config = dict(
    num_hidden_layers=12,
    intermediate_size=1024,
    norm='layernorm',
    init='normal',
    init_std_o=0.00718,
    max_grad_norm=1.0,
    decay_shape='sqrt',
    max_seq_len=128,
    doc_mask=True,
    dataset='wikipedia_en',
)
Each number is 50 + 12 x the weight over its row's rms, rounded and kept within 0 to 99. Layers, rows and columns count from 0. The size before them is the row's rms in percent of the matrix's.

# layer 9 MLP down (transposed), 1024x256, rms 0.119, rows 829-842, columns 0-255
103:58 36 49 36 61 50 50 32 63 59 47 35 23 44 32 47 59 55 53 58 58 33 52 42 64 63 41 38 45 42 53 43 63 55 51 66 35 57 39 45 49 56 62 57 44 46 34 45 44 43 30 40 46 53 47 84 48 42 31 58 68 33 58 58 59 62 65 61 61 44 58 53 52 68 46 53 40 46 40 31 24 38 50 35 55 49 31 43 56 54 54 25 39 50 53 27 46 47 44 46 64 39 59 53 53 48 60 49 35 44 71 50 38 56 40 28 34 23 54 45 39 45 37 41 32 57 56 77 59 52 56 44 37 27 53 35 56 49 51 40 50 59 54 51 64 29 35 55 67 63 45 51 27 49 57 66 60 42 56 32 81 60 42 45 28 59 56 39 53 52 46 65 66 42 47 52 63 40 58 65 62 55 58 39 38 60 38 59 71 39 48 42 32 52 38 20 44 62 39 42 49 78 61 42 65 46 34 49 31 51 48 38 51 43 22 64 36 74 65 68 53 51 31 63 49 40 41 53 50 49 45 44 45 40 66 55 30 63 62 50 37 72 57 84 49 48 47 54 37 48 50 58 79 51 62 55
098:51 67 57 60 72 40 34 65 72 45 55 54 70 47 50 73 39 65 41 57 56 41 47 69 48 68 39 52 50 63 43 58 58 58 53 35 54 34 59 55 38 43 19 28 46 38 57 39 48 58 46 50 34 47 41 67 41 61 51 39 46 39 67 53 58 65 45 46 40 28 29 40 36 65 23 53 54 99 51 54 56 60 60 40 51 49 45 62 53 62 66 50 56 56 50 67 48 55 42 47 44 51 45 58 48 47 48 50 52 34 37 68 46 34 43 28 62 52 75 55 61 50 41 66 56 66 28 22 47 59 57 57 62 45 43 42 60 39 24 76 63 58 53 50 50 78 51 60 63 44 67 64 50 58 54 73 45 36 45 69 54 40 30 57 57 42 32 69 58 31 65 41 65 59 47 56 57 61 44 60 60 52 52 39 44 69 52 82 60 52 45 66 52 38 38 55 60 51 40 50 56 68 50 49 60 30 69 54 54 58 61 52 32 61 56 48 54 52 64 58 57 43 54 40 38 53 63 59 52 31 68 43 59 40 45 71 54 49 53 47 56 45 54 65 34 57 65 51 64 59 34 43 54 46 54 40
104:41 42 41 35 48 46 47 60 53 56 49 74 12 35 41 54 58 77 71 48 49 42 46 10 67 58 55 53 69 64 73 50 43 25 52 57 55 68 33 46 31 40 69 21 51 71 44 55 46 55 44 35 70 56 46 55 72 40 56 57 36 26 58 47 36 48 56 35 59 57 47 58 37 47 75 62 42 50 41 52 44 72 41 64 36 35 49 42 44 65 43 54 52 59 46 43 63 45 54 57 50 39 42 57 42 38 49 54 57 58 51 59 66 33 64 32 57 45 56 45 34 58 37 59 39 68 38 61 50 59 54 68 29 52 40 66 45 35 67 37 63 41 55 55 38 43 39 57 61 67 64 33 51 30 57 54 26 48 44 51 60 51 39 49 71 54 61 53 46 41 62 54 55 63 87 73 49 55 49 39 58 53 67 53 59 53 26 28 49 61 49 48 55 60 44 49 36 54 59 41 75 55 61 42 75 39 30 42 48 30 54 58 42 50 53 50 81 47 50 43 51 50 48 55 37 37 49 74 48 33 40 45 58 43 58 60 65 43 53 45 52 34 60 52 48 54 61 40 36 52 47 49 48 53 38 38
097:43 44 54 46 65 22 39 54 53 70 52 44 64 55 34 51 43 60 54 55 27 64 28 38 69 81 57 51 54 67 70 46 57 51 64 54 45 57 45 45 43 22 49 44 31 59 26 32 48 46 65 64 49 49 69 75 72 36 50 62 56 59 48 64 40 59 33 47 50 37 51 40 70 50 48 59 47 33 54 62 69 55 42 80 42 59 52 52 41 48 62 52 48 42 49 43 29 62 40 39 60 39 43 60 40 43 63 46 62 82 62 42 71 45 63 34 33 51 44 41 52 74 83 52 50 52 52 59 49 53 59 49 36 62 69 64 41 32 33 41 50 49 62 49 41 35 62 56 36 30 37 59 50 40 44 45 61 40 59 55 41 33 43 51 43 54 62 46 32 39 58 47 46 55 51 68 47 49 52 55 37 58 56 68 63 81 45 48 43 55 52 54 50 56 42 61 39 33 26 47 62 46 44 78 71 79 47 43 39 44 65 65 50 53 53 43 57 36 47 50 39 67 36 38 53 66 62 35 60 66 57 67 71 42 55 57 64 64 49 41 33 58 63 42 42 56 49 45 54 73 54 53 37 53 47 60
102:31 54 25 27 36 48 36 66 50 51 46 62 54 39 66 56 53 54 80 65 37 29 37 36 56 52 49 41 51 47 35 39 54 37 61 62 50 42 41 45 44 48 43 45 39 64 50 57 57 51 56 58 60 52 41 42 61 64 60 43 44 62 68 58 19 47 40 45 74 56 32 49 37 54 55 66 33 33 42 41 61 53 43 73 61 59 72 39 43 48 55 44 53 62 48 52 34 50 34 36 38 33 62 40 60 29 27 35 52 73 50 49 34 44 41 57 56 49 57 65 52 33 63 59 50 58 64 33 48 55 36 54 41 62 51 44 46 58 59 38 37 54 49 45 46 40 64 49 37 41 56 38 68 52 72 40 55 46 60 71 72 39 42 39 34 57 59 54 51 46 51 60 55 46 68 33 47 32 48 58 51 62 90 48 57 46 69 42 27 29 46 26 54 41 50 55 39 48 48 22 54 52 54 55 63 25 64 70 53 45 50 57 52 61 54 68 47 84 45 32 74 63 43 45 44 62 48 64 43 61 69 41 48 56 40 28 38 22 59 57 39 44 51 61 44 39 40 56 55 61 47 35 35 50 56 63
099:47 50 46 50 66 49 49 68 37 68 60 48 57 56 47 39 36 50 20 45 49 54 33 43 53 61 33 44 41 46 57 60 69 56 41 44 65 68 19 39 32 40 56 42 52 52 61 46 57 47 55 37 36 57 33 69 59 46 46 57 44 50 69 46 62 71 57 52 35 50 79 57 45 30 57 42 50 22 68 56 59 50 76 50 35 63 49 45 59 44 47 36 51 35 41 66 41 65 70 41 50 53 39 49 48 40 46 19 59 62 77 44 48 65 69 49 35 55 36 50 70 80 59 47 68 54 65 46 50 66 45 66 31 58 45 50 63 49 45 46 44 53 70 63 40 44 59 63 43 58 46 49 44 46 49 44 43 44 35 37 71 72 42 62 70 61 58 51 47 47 31 50 29 51 56 33 34 64 41 73 47 50 49 33 61 46 45 36 49 63 60 53 34 20 30 39 33 42 67 64 71 52 50 39 34 37 66 39 40 43 50 49 47 44 50 49 50 53 36 52 39 64 26 46 56 50 58 65 53 58 60 55 57 43 55 61 54 22 71 44 59 38 72 51 52 51 61 53 32 63 72 64 62 66 42 44
108:58 43 39 46 44 46 26 29 55 32 59 29 68 60 26 69 56 29 27 48 74 43 36 52 74 58 19 44 48 64 47 54 47 69 37 43 48 36 39 44 44 52 44 37 60 59 49 76 38 31 65 52 46 44 43 46 50 33 46 51 67 45 60 53 39 48 37 52 31 52 44 35 60 46 44 48 38 59 47 36 46 38 38 57 43 42 51 55 58 43 57 44 59 57 35 52 49 56 58 48 52 34 49 61 56 70 53 48 37 65 56 46 46 47 49 61 75 29 45 59 51 34 51 32 35 43 58 46 55 58 44 53 45 42 37 49 50 67 33 69 50 52 52 63 68 54 65 50 45 54 41 64 54 57 39 69 33 51 52 38 62 48 56 33 33 36 21 23 40 57 70 73 63 57 42 49 66 61 67 50 48 42 68 66 43 55 50 64 40 43 28 46 53 50 61 58 74 23 68 43 42 63 56 56 48 60 48 46 48 47 52 37 25 77 50 48 49 46 22 64 52 34 39 53 41 41 69 45 60 65 81 44 67 77 60 46 49 70 38 52 42 47 59 48 51 50 55 61 46 69 42 46 26 35 49 52
094:65 45 61 50 40 64 50 53 69 62 59 46 40 53 61 57 68 47 56 45 55 70 41 47 51 50 41 41 55 67 35 51 62 37 51 52 52 32 40 47 67 46 50 49 46 71 47 66 62 64 67 54 43 39 39 35 56 54 58 48 57 48 54 53 46 34 55 46 57 34 55 64 41 67 60 42 60 99 51 41 53 46 58 50 62 46 50 41 49 38 50 43 68 51 53 42 48 43 48 55 58 38 54 51 54 47 52 44 67 25 39 45 56 58 42 45 62 50 46 49 47 53 47 58 37 43 35 43 38 52 40 65 61 56 47 44 71 53 61 71 55 49 45 61 57 23 42 55 41 51 62 50 50 59 58 41 44 61 41 51 51 44 48 40 33 37 40 53 48 41 51 44 43 56 61 56 41 72 51 36 58 41 57 68 53 58 62 55 45 58 56 48 53 66 62 53 76 49 45 72 37 62 58 50 56 55 53 60 56 37 66 53 50 54 50 66 56 44 27 39 63 37 50 24 48 47 39 47 40 19 47 47 36 37 43 46 67 70 48 50 57 62 61 40 52 32 50 69 46 63 69 44 62 53 50 67
099:44 55 63 58 40 35 42 52 58 30 49 52 50 42 41 55 56 44 73 35 36 59 35 53 72 64 48 50 54 61 38 34 70 51 51 69 41 40 58 55 53 39 28 45 39 66 58 45 43 39 59 36 55 51 65 42 57 66 40 57 76 45 36 66 45 38 23 42 56 31 50 46 53 62 55 25 30 46 78 55 52 44 83 46 42 28 44 56 52 62 57 49 35 57 51 63 25 44 54 61 43 39 49 57 56 55 66 45 47 36 56 63 38 46 47 60 50 62 53 53 17 40 52 46 34 38 56 43 71 51 48 67 61 51 37 47 35 55 53 64 62 32 49 39 60 65 52 78 60 69 19 66 63 50 42 27 34 41 45 59 48 60 69 53 47 66 58 35 34 59 62 32 57 62 48 46 58 47 57 72 28 51 38 59 46 41 45 46 52 63 44 49 53 49 39 74 68 40 57 42 51 45 32 40 56 51 67 46 56 42 52 54 53 66 36 47 45 32 45 54 44 63 53 19 67 54 28 57 55 26 54 60 36 39 50 53 66 58 85 32 62 61 51 44 51 42 60 41 53 57 37 56 42 39 56 54
101:49 54 43 66 45 61 67 50 62 41 35 55 25 61 33 46 59 61 43 51 55 59 51 49 82 32 58 43 40 57 43 43 68 35 44 42 57 51 39 49 51 57 21 61 73 70 68 54 56 53 70 59 59 41 40 47 63 48 44 49 49 54 50 78 64 51 45 35 38 57 40 42 48 60 74 55 46 61 51 46 56 48 62 60 46 30 51 40 66 55 55 49 39 55 56 39 53 62 34 56 57 63 43 70 46 33 50 65 58 25 33 50 61 53 48 56 43 41 68 41 52 40 48 39 51 36 41 37 49 54 51 64 83 64 48 56 57 43 33 42 63 63 40 45 45 47 13 52 50 63 47 44 34 77 16 86 44 30 61 20 47 62 50 67 38 52 44 61 25 54 71 53 40 47 40 49 28 61 47 43 41 45 49 37 40 54 38 57 70 49 47 48 53 53 64 48 31 40 64 63 46 40 67 58 39 46 42 53 51 51 57 40 66 38 59 49 50 47 43 48 49 74 50 69 26 39 56 35 43 49 56 53 68 51 78 36 57 58 40 43 48 62 58 43 36 34 54 45 50 57 40 34 29 39 44 39
098:53 40 39 59 57 34 81 47 34 37 44 41 47 43 50 58 76 59 57 28 35 51 50 53 58 46 36 55 53 57 59 68 40 65 61 48 68 61 45 67 38 76 59 58 47 43 77 41 39 46 35 50 32 46 49 58 57 51 37 67 61 53 42 58 72 53 48 50 47 55 25 69 33 65 53 47 62 61 62 48 39 45 45 45 49 31 51 33 46 32 34 57 60 61 55 42 52 66 66 53 69 40 67 50 29 58 37 38 67 57 57 48 58 40 47 48 29 31 51 58 46 44 82 58 46 65 34 54 45 39 59 57 65 60 62 55 64 65 53 47 49 51 52 53 31 51 51 43 54 33 42 50 47 54 31 50 68 50 54 56 58 37 68 30 38 39 52 38 42 58 59 39 34 70 60 39 40 27 74 53 55 56 60 56 22 56 39 39 43 48 54 69 71 64 53 35 57 57 68 48 58 40 64 28 59 38 21 40 53 55 56 53 56 76 57 60 54 51 50 34 50 51 59 63 52 43 29 27 37 67 48 40 52 39 35 60 57 45 54 42 50 49 75 31 62 59 58 34 64 78 51 54 48 47 45 35
102:38 43 47 40 22 43 53 34 45 67 55 30 46 37 61 39 57 37 49 49 38 41 37 52 54 71 37 55 56 70 40 63 40 48 59 53 39 46 61 55 38 42 58 46 39 34 95 48 47 33 55 56 67 42 39 31 39 47 34 54 66 39 43 61 43 44 33 29 47 57 41 22 55 52 48 53 39 66 62 53 61 53 52 31 36 41 51 49 69 50 47 62 31 53 54 67 34 36 53 54 47 59 25 72 54 43 60 54 44 34 35 41 59 35 48 68 29 51 52 34 39 40 57 63 58 63 54 72 38 44 60 51 39 38 66 49 50 36 45 46 60 32 71 68 38 57 54 37 42 63 53 52 57 69 24 35 66 36 44 40 49 84 45 45 50 53 41 67 62 54 61 58 42 55 48 36 50 50 41 29 61 29 65 52 64 43 42 41 27 60 47 52 31 46 54 30 51 50 38 51 34 23 57 31 48 45 47 54 37 42 43 68 54 68 55 45 29 39 41 59 55 50 39 59 49 56 47 72 64 40 60 37 65 42 56 60 41 43 54 53 45 40 49 33 33 41 57 62 46 35 40 31 61 46 74 44
091:42 45 32 44 49 45 42 46 70 74 51 44 50 51 52 60 47 37 46 46 59 43 67 31 52 60 52 61 47 62 40 67 71 58 75 54 45 38 61 46 50 37 65 51 49 60 53 59 54 44 55 67 62 61 42 47 68 49 48 47 66 41 49 62 61 36 44 42 52 57 73 56 43 52 50 83 58 99 47 51 64 50 68 61 36 49 36 70 43 45 55 61 46 63 36 60 47 45 46 47 41 55 54 46 57 47 34 41 45 62 47 41 50 54 41 50 42 50 49 57 33 59 62 58 50 42 61 46 61 48 41 61 57 67 48 46 63 43 48 50 64 65 44 55 35 45 29 32 49 39 72 68 37 47 56 49 56 39 64 44 38 46 62 41 74 64 46 64 45 45 43 42 38 27 46 35 47 44 46 53 64 38 53 60 60 64 57 38 62 36 54 46 58 48 41 69 48 50 59 42 35 51 55 70 58 53 53 32 44 50 57 57 48 50 33 38 63 50 50 54 55 52 41 54 60 44 43 53 68 01 38 47 50 67 54 57 47 34 27 46 34 35 46 51 54 45 50 49 41 46 55 46 55 60 53 65
112:54 44 39 60 46 51 52 53 42 73 36 46 35 53 40 49 48 61 51 57 53 54 27 26 49 40 63 52 51 65 58 39 28 41 26 40 50 60 53 50 54 74 54 55 37 44 67 75 83 51 61 56 45 46 52 56 33 49 76 27 74 43 52 55 57 55 29 67 66 48 43 55 40 39 48 24 35 25 38 40 51 45 62 56 51 38 45 54 42 32 56 46 60 65 39 43 41 62 59 44 60 47 37 43 51 45 68 47 49 56 51 46 40 55 60 63 51 42 58 33 59 53 48 45 60 63 44 44 66 46 35 51 62 55 36 46 54 37 58 25 57 56 41 41 44 32 74 80 45 39 30 42 37 42 58 43 55 48 53 60 36 60 25 42 46 47 27 54 75 51 45 41 33 52 62 59 69 64 17 55 43 61 49 57 67 66 48 53 49 54 44 53 80 44 55 55 62 43 64 44 53 64 68 59 62 52 47 61 68 39 42 50 70 74 52 61 65 43 24 36 43 45 33 29 54 59 39 47 52 60 63 43 70 42 65 60 53 68 58 57 47 55 50 38 47 63 53 34 57 53 64 70 51 66 64 72
# layer 9 MLP up, 1024x256, rms 0.111, rows 830-842, columns 0-255
102:57 65 54 57 38 52 65 53 53 53 48 38 40 32 56 45 58 36 59 46 50 43 53 48 57 40 47 42 54 44 46 56 51 51 53 52 57 65 39 46 40 37 20 60 34 64 30 68 63 55 61 61 59 46 35 52 53 35 38 54 78 32 33 54 44 43 33 63 44 54 35 55 56 43 61 48 45 70 39 58 46 46 51 47 26 46 50 49 49 58 38 38 49 38 69 37 39 45 73 47 71 62 22 67 48 57 64 49 66 48 75 42 29 28 43 50 56 26 59 58 43 53 52 32 63 28 68 50 43 60 28 36 53 57 49 61 46 53 51 48 24 52 48 42 66 55 48 50 44 55 59 43 59 55 42 39 43 65 38 53 50 43 64 64 65 67 69 68 46 47 47 60 45 16 34 61 23 50 42 46 39 37 73 54 32 45 39 46 63 68 60 62 51 61 38 55 47 46 49 54 50 74 52 58 76 50 62 40 55 26 67 40 50 28 44 37 33 60 36 57 45 45 44 56 74 64 40 48 35 40 61 53 40 72 67 40 53 48 60 55 43 54 51 64 56 26 30 40 30 66 70 54 49 65 75 63
101:52 53 60 36 51 50 46 47 53 49 51 74 42 46 57 39 55 50 64 54 49 43 36 52 56 47 41 42 45 37 55 22 40 45 54 49 42 65 59 66 53 48 52 66 55 33 69 46 33 48 52 60 35 48 43 40 70 38 48 52 53 38 56 53 60 38 60 40 38 54 49 47 39 52 53 39 58 58 48 50 52 50 75 49 54 29 60 42 44 43 49 32 25 64 61 57 40 59 49 67 59 51 45 53 44 52 72 36 47 58 39 70 52 51 32 51 57 58 59 45 63 51 47 34 65 38 36 54 28 59 67 42 64 67 42 32 65 71 50 61 48 62 63 51 35 60 59 55 70 35 43 40 50 25 57 53 64 59 63 59 57 60 50 57 68 26 58 46 29 47 46 68 59 55 75 41 45 70 70 47 30 38 59 46 60 44 55 46 29 78 59 60 15 42 52 23 69 59 51 22 52 56 37 26 58 58 37 20 60 55 53 55 58 48 43 37 49 47 58 48 41 45 29 50 64 47 72 46 56 52 73 54 62 55 65 73 49 61 37 58 71 57 36 37 78 40 46 52 67 26 41 41 44 27 36 53
095:66 62 59 45 74 42 30 60 33 48 52 64 48 46 65 51 77 38 58 37 47 68 50 44 70 50 46 57 53 43 58 27 46 62 50 45 43 49 67 56 75 35 49 53 31 46 35 63 53 60 79 52 68 59 50 51 37 47 55 56 48 43 37 33 68 58 56 40 28 72 54 28 33 61 27 61 52 41 63 58 53 49 56 55 48 33 51 63 51 68 64 25 41 54 73 51 44 66 36 48 50 58 73 35 39 29 58 57 49 62 49 43 51 53 47 55 55 52 42 48 53 50 43 41 60 57 49 49 40 53 49 35 45 25 40 64 54 61 31 64 55 72 53 66 36 61 57 29 54 45 65 50 52 51 33 46 43 53 65 57 71 41 37 61 56 59 61 74 32 20 42 50 60 28 65 45 41 30 46 58 67 55 41 46 37 59 41 36 28 59 50 40 28 61 47 50 60 51 46 64 24 47 74 52 41 33 37 48 52 54 41 33 41 43 28 61 64 54 44 44 61 42 59 49 50 39 42 51 51 57 62 44 33 37 62 30 55 57 56 17 48 63 55 31 65 67 55 48 52 42 60 51 48 36 35 32
097:58 53 40 45 37 71 48 61 41 66 55 63 40 36 45 42 54 39 62 46 57 54 22 30 63 47 41 48 58 64 50 52 49 59 45 42 34 45 32 78 40 44 71 40 53 55 63 29 53 74 57 71 53 52 42 50 59 53 56 51 28 49 57 64 35 48 62 53 62 62 34 69 41 54 61 53 66 42 64 60 49 30 42 39 42 50 80 62 54 55 50 47 47 60 41 27 51 41 41 42 39 43 59 48 37 43 57 73 43 32 50 25 48 36 40 66 50 52 66 45 62 55 50 55 50 58 40 30 61 45 62 45 60 47 26 53 25 58 65 47 40 57 54 17 39 69 42 46 33 44 31 45 65 41 45 52 65 57 35 63 40 41 53 36 47 46 57 43 71 60 49 59 51 53 62 68 46 35 41 48 60 28 46 45 55 82 38 37 47 40 35 52 57 71 72 51 51 68 70 57 48 63 52 59 59 42 64 70 66 63 50 53 60 41 55 49 54 72 37 41 59 65 51 38 32 41 35 39 38 45 47 57 62 46 71 37 43 37 32 46 47 46 49 34 59 70 41 47 53 74 61 60 22 28 47 53
103:59 59 41 65 59 68 20 51 57 52 39 57 51 23 57 26 60 45 69 45 64 62 39 58 38 58 78 30 63 40 52 63 58 46 45 51 39 67 51 52 59 41 55 51 57 33 52 44 57 73 17 16 47 42 44 83 87 50 42 64 83 50 56 57 41 58 44 50 71 64 40 57 46 23 59 37 48 46 45 54 51 58 60 56 57 38 43 40 27 47 38 46 57 50 53 38 46 65 57 41 45 51 57 67 48 53 39 41 58 54 40 62 31 61 41 58 20 56 55 59 42 56 41 70 54 46 50 63 63 60 46 54 52 54 55 36 42 49 58 46 71 36 64 49 48 60 56 40 57 65 51 71 51 52 40 43 42 33 59 46 54 61 66 34 56 52 52 50 56 47 46 43 46 43 47 58 46 31 71 38 57 48 68 23 46 44 54 36 30 42 55 40 55 53 43 54 42 37 50 44 36 47 51 41 34 64 40 48 48 41 63 77 46 44 42 59 36 41 41 56 46 45 47 80 53 67 50 49 31 47 47 37 54 49 33 52 23 41 53 46 61 43 44 62 54 53 38 51 50 81 43 45 70 28 69 58
103:78 47 60 59 42 72 54 25 47 60 37 83 25 85 70 47 41 37 73 66 45 57 52 58 32 28 38 38 48 67 58 42 24 64 38 44 43 53 33 67 54 50 60 37 42 58 60 66 69 63 47 38 46 70 35 39 58 54 79 42 65 41 61 41 53 31 45 49 34 54 42 55 39 30 57 52 41 49 66 63 37 55 35 47 64 37 38 54 53 42 55 60 36 37 37 52 49 54 50 40 57 53 78 46 35 44 51 32 45 46 50 54 38 44 45 34 79 46 44 43 40 46 60 48 47 52 45 55 55 49 48 57 44 52 67 49 32 50 52 37 55 59 28 63 44 48 40 41 55 53 41 47 55 42 35 51 66 62 86 31 76 42 57 60 53 38 45 57 65 53 47 53 50 60 57 33 30 76 52 52 56 39 53 52 47 54 52 65 47 54 37 31 43 56 60 14 41 48 61 47 66 43 57 47 38 36 56 53 43 43 49 65 63 56 54 51 49 63 54 73 50 60 57 51 62 66 66 43 41 58 42 43 44 41 72 27 53 55 42 29 48 41 44 50 53 45 66 25 44 40 48 41 66 56 59 51
098:63 42 63 41 54 55 54 61 44 67 50 38 25 47 55 46 34 25 41 31 38 56 39 56 56 41 48 53 66 37 57 49 28 44 61 49 68 49 54 62 61 56 53 38 62 48 56 55 47 41 46 56 70 66 39 45 65 58 55 64 56 56 35 53 49 62 25 58 43 42 57 41 50 75 61 41 65 61 59 50 38 95 63 31 27 52 54 50 45 38 44 55 57 56 52 40 42 38 32 57 51 40 63 45 47 40 40 36 47 56 59 66 44 56 33 31 52 44 39 42 45 51 33 33 51 68 41 44 74 42 53 68 39 53 32 53 56 44 81 40 40 57 61 65 54 46 45 49 55 61 44 53 44 49 37 30 42 29 58 60 43 39 56 72 57 41 50 32 57 54 43 61 55 54 32 45 69 52 47 54 58 45 48 61 63 81 49 70 37 31 62 46 39 22 43 30 78 39 78 48 48 42 46 53 68 40 47 43 48 61 38 33 72 39 42 52 43 46 55 58 38 56 37 83 49 63 44 53 45 50 29 19 50 60 46 49 51 42 71 42 59 53 49 58 65 59 64 42 77 43 43 48 56 37 56 48
096:69 58 69 38 64 21 60 66 49 39 58 39 44 63 39 53 51 51 43 40 35 57 77 18 46 49 55 48 60 44 53 64 34 55 49 58 57 38 36 38 39 53 43 58 54 60 47 66 54 69 57 64 39 34 60 40 48 41 61 70 39 41 63 53 40 40 24 38 59 29 60 49 26 47 56 90 53 50 44 45 65 59 39 57 55 57 63 60 61 34 46 57 61 40 44 50 30 28 58 51 51 66 49 52 58 55 51 66 58 48 61 57 42 64 47 55 20 39 46 39 44 52 39 44 64 62 46 54 58 57 49 48 33 61 46 61 64 54 38 32 45 40 49 40 57 43 46 59 41 58 70 54 55 60 52 58 49 54 52 33 53 39 67 35 54 60 54 57 55 61 67 71 55 43 49 41 43 55 50 50 55 43 60 66 31 38 42 54 42 57 47 32 40 59 51 62 45 48 45 29 48 81 39 39 66 35 67 71 64 58 79 58 68 51 38 58 48 30 66 62 62 70 12 45 45 49 34 39 49 55 87 39 52 63 70 53 50 49 45 46 47 48 41 56 37 45 66 42 35 55 53 51 27 30 55 38
101:45 60 30 71 61 58 55 41 50 39 50 63 73 60 60 59 39 58 34 59 53 53 51 47 37 47 42 60 65 39 46 65 52 57 65 46 54 38 60 53 58 63 56 48 51 48 46 45 63 27 38 38 39 64 32 45 40 48 63 61 31 46 58 61 56 59 41 45 47 65 56 67 51 61 49 52 58 57 61 54 64 62 53 69 76 36 20 39 32 53 59 61 43 42 33 53 44 54 47 45 32 52 58 24 38 55 47 64 32 60 37 59 66 52 83 54 44 68 53 55 56 64 57 37 53 52 69 40 52 46 35 62 65 56 45 51 38 52 39 42 40 39 33 42 67 50 69 55 43 58 40 42 40 43 29 51 52 51 53 26 45 33 46 20 49 50 38 46 40 44 52 67 53 59 40 42 34 55 55 42 61 54 45 57 45 40 58 40 51 44 51 65 51 80 36 30 53 63 57 74 42 52 49 62 51 55 18 44 33 56 51 43 64 37 48 60 74 58 26 54 37 45 61 41 40 50 40 51 23 59 59 33 69 35 52 44 70 64 27 39 22 59 59 53 57 27 69 73 45 60 44 53 31 45 54 75
100:47 57 57 54 47 44 52 35 47 34 41 33 49 65 48 60 54 53 53 41 47 57 54 66 47 29 29 40 56 37 44 29 73 49 45 44 71 71 35 47 62 46 43 37 51 57 53 54 58 61 50 64 36 51 63 62 54 61 41 34 60 62 34 59 41 66 41 33 38 47 70 53 35 36 49 67 35 44 36 49 51 65 52 72 31 36 66 47 66 42 50 45 16 55 54 49 48 54 26 42 45 52 52 55 38 57 42 56 28 37 49 79 62 58 74 73 49 36 40 46 34 74 47 51 52 58 52 43 66 45 39 80 61 48 40 51 69 49 44 40 67 38 47 35 56 52 33 34 51 43 72 59 42 37 39 54 48 51 50 45 55 57 45 30 50 61 46 60 46 64 39 40 56 63 48 41 41 55 54 33 70 51 79 57 47 62 36 41 48 52 51 47 33 39 58 77 56 47 50 37 49 76 28 62 37 49 37 38 48 54 41 35 42 49 47 62 48 63 48 65 63 54 36 41 71 56 35 38 33 58 78 42 55 50 70 43 59 57 55 47 55 43 44 27 23 41 37 29 32 61 52 61 46 58 69 34
099:50 46 46 32 64 51 47 35 44 62 56 54 45 37 38 45 56 50 49 41 48 43 49 53 44 57 52 40 34 57 52 40 41 31 38 38 58 25 45 62 50 28 61 63 63 59 79 51 65 67 54 73 57 61 46 28 57 42 47 38 32 56 36 40 53 56 25 55 58 50 46 72 52 57 61 18 42 67 57 61 50 61 54 49 42 25 61 34 55 57 58 66 28 60 50 33 33 59 44 25 51 51 61 76 61 41 49 38 40 42 46 43 56 36 20 49 47 40 49 49 46 40 53 61 55 68 32 52 49 51 72 25 29 39 60 60 53 57 54 37 50 41 64 28 71 38 67 73 35 61 38 27 61 52 66 35 33 55 53 42 31 60 51 68 46 43 41 72 61 64 59 51 56 44 58 47 38 41 46 46 47 47 33 62 59 48 30 42 50 46 82 49 49 25 54 35 39 44 51 51 55 47 62 45 41 46 58 60 44 77 41 30 72 51 55 46 49 61 46 48 59 36 50 54 71 42 46 52 45 54 53 61 40 61 55 48 60 63 45 50 74 35 40 53 32 59 79 56 49 53 39 59 42 35 58 72
097:45 57 56 59 36 33 57 50 63 35 57 35 45 60 46 50 49 39 51 60 56 64 35 68 44 78 48 58 57 64 52 41 57 52 49 39 47 69 34 62 58 49 54 62 42 46 29 24 49 53 62 36 46 54 58 58 42 58 38 58 43 75 41 43 75 58 66 38 39 24 71 28 52 64 38 51 37 53 51 56 57 64 51 39 50 39 55 46 41 19 39 49 61 39 54 27 51 52 45 42 33 28 72 49 55 59 44 59 40 34 34 50 38 50 58 34 42 72 56 59 44 77 60 61 55 65 27 29 44 50 34 48 64 54 64 38 65 40 34 60 40 56 55 64 43 53 39 71 46 47 54 40 70 64 65 33 47 48 47 52 64 60 40 71 41 50 40 59 56 41 55 49 57 48 54 45 78 49 72 64 16 58 40 57 56 41 50 41 49 70 45 30 69 66 40 29 58 54 59 47 27 63 49 57 51 49 49 33 40 42 50 57 39 45 55 51 48 55 31 60 40 56 30 54 64 66 45 49 54 41 65 67 29 32 61 44 40 47 28 67 46 70 55 60 62 58 63 39 50 67 41 56 46 39 30 55
104:76 44 41 42 60 51 61 60 58 46 65 67 36 28 60 59 43 62 54 50 44 48 30 62 32 27 41 62 62 65 46 62 27 48 51 45 50 45 37 51 53 61 81 58 34 21 33 49 51 51 58 39 32 61 67 49 43 54 45 52 62 36 69 65 40 64 50 44 51 54 52 28 56 58 50 81 31 29 62 39 33 25 61 64 69 59 59 57 49 45 51 46 49 35 45 62 60 50 55 57 50 61 72 36 57 22 32 55 64 27 36 45 45 50 50 49 32 33 66 53 69 62 48 62 64 54 53 65 74 87 53 54 41 36 46 35 46 44 45 52 73 54 43 34 49 62 49 48 44 43 31 43 54 26 32 68 43 51 60 62 58 56 49 44 34 59 54 56 54 37 54 60 49 56 52 55 60 33 21 48 52 61 47 65 65 54 40 50 38 66 38 47 48 59 76 54 60 28 65 38 49 46 52 48 52 57 39 53 50 44 53 51 64 35 77 51 45 54 47 55 67 47 53 42 57 65 50 44 40 48 47 63 44 58 40 37 64 47 54 47 61 83 34 48 49 63 60 51 36 40 61 57 39 40 51 47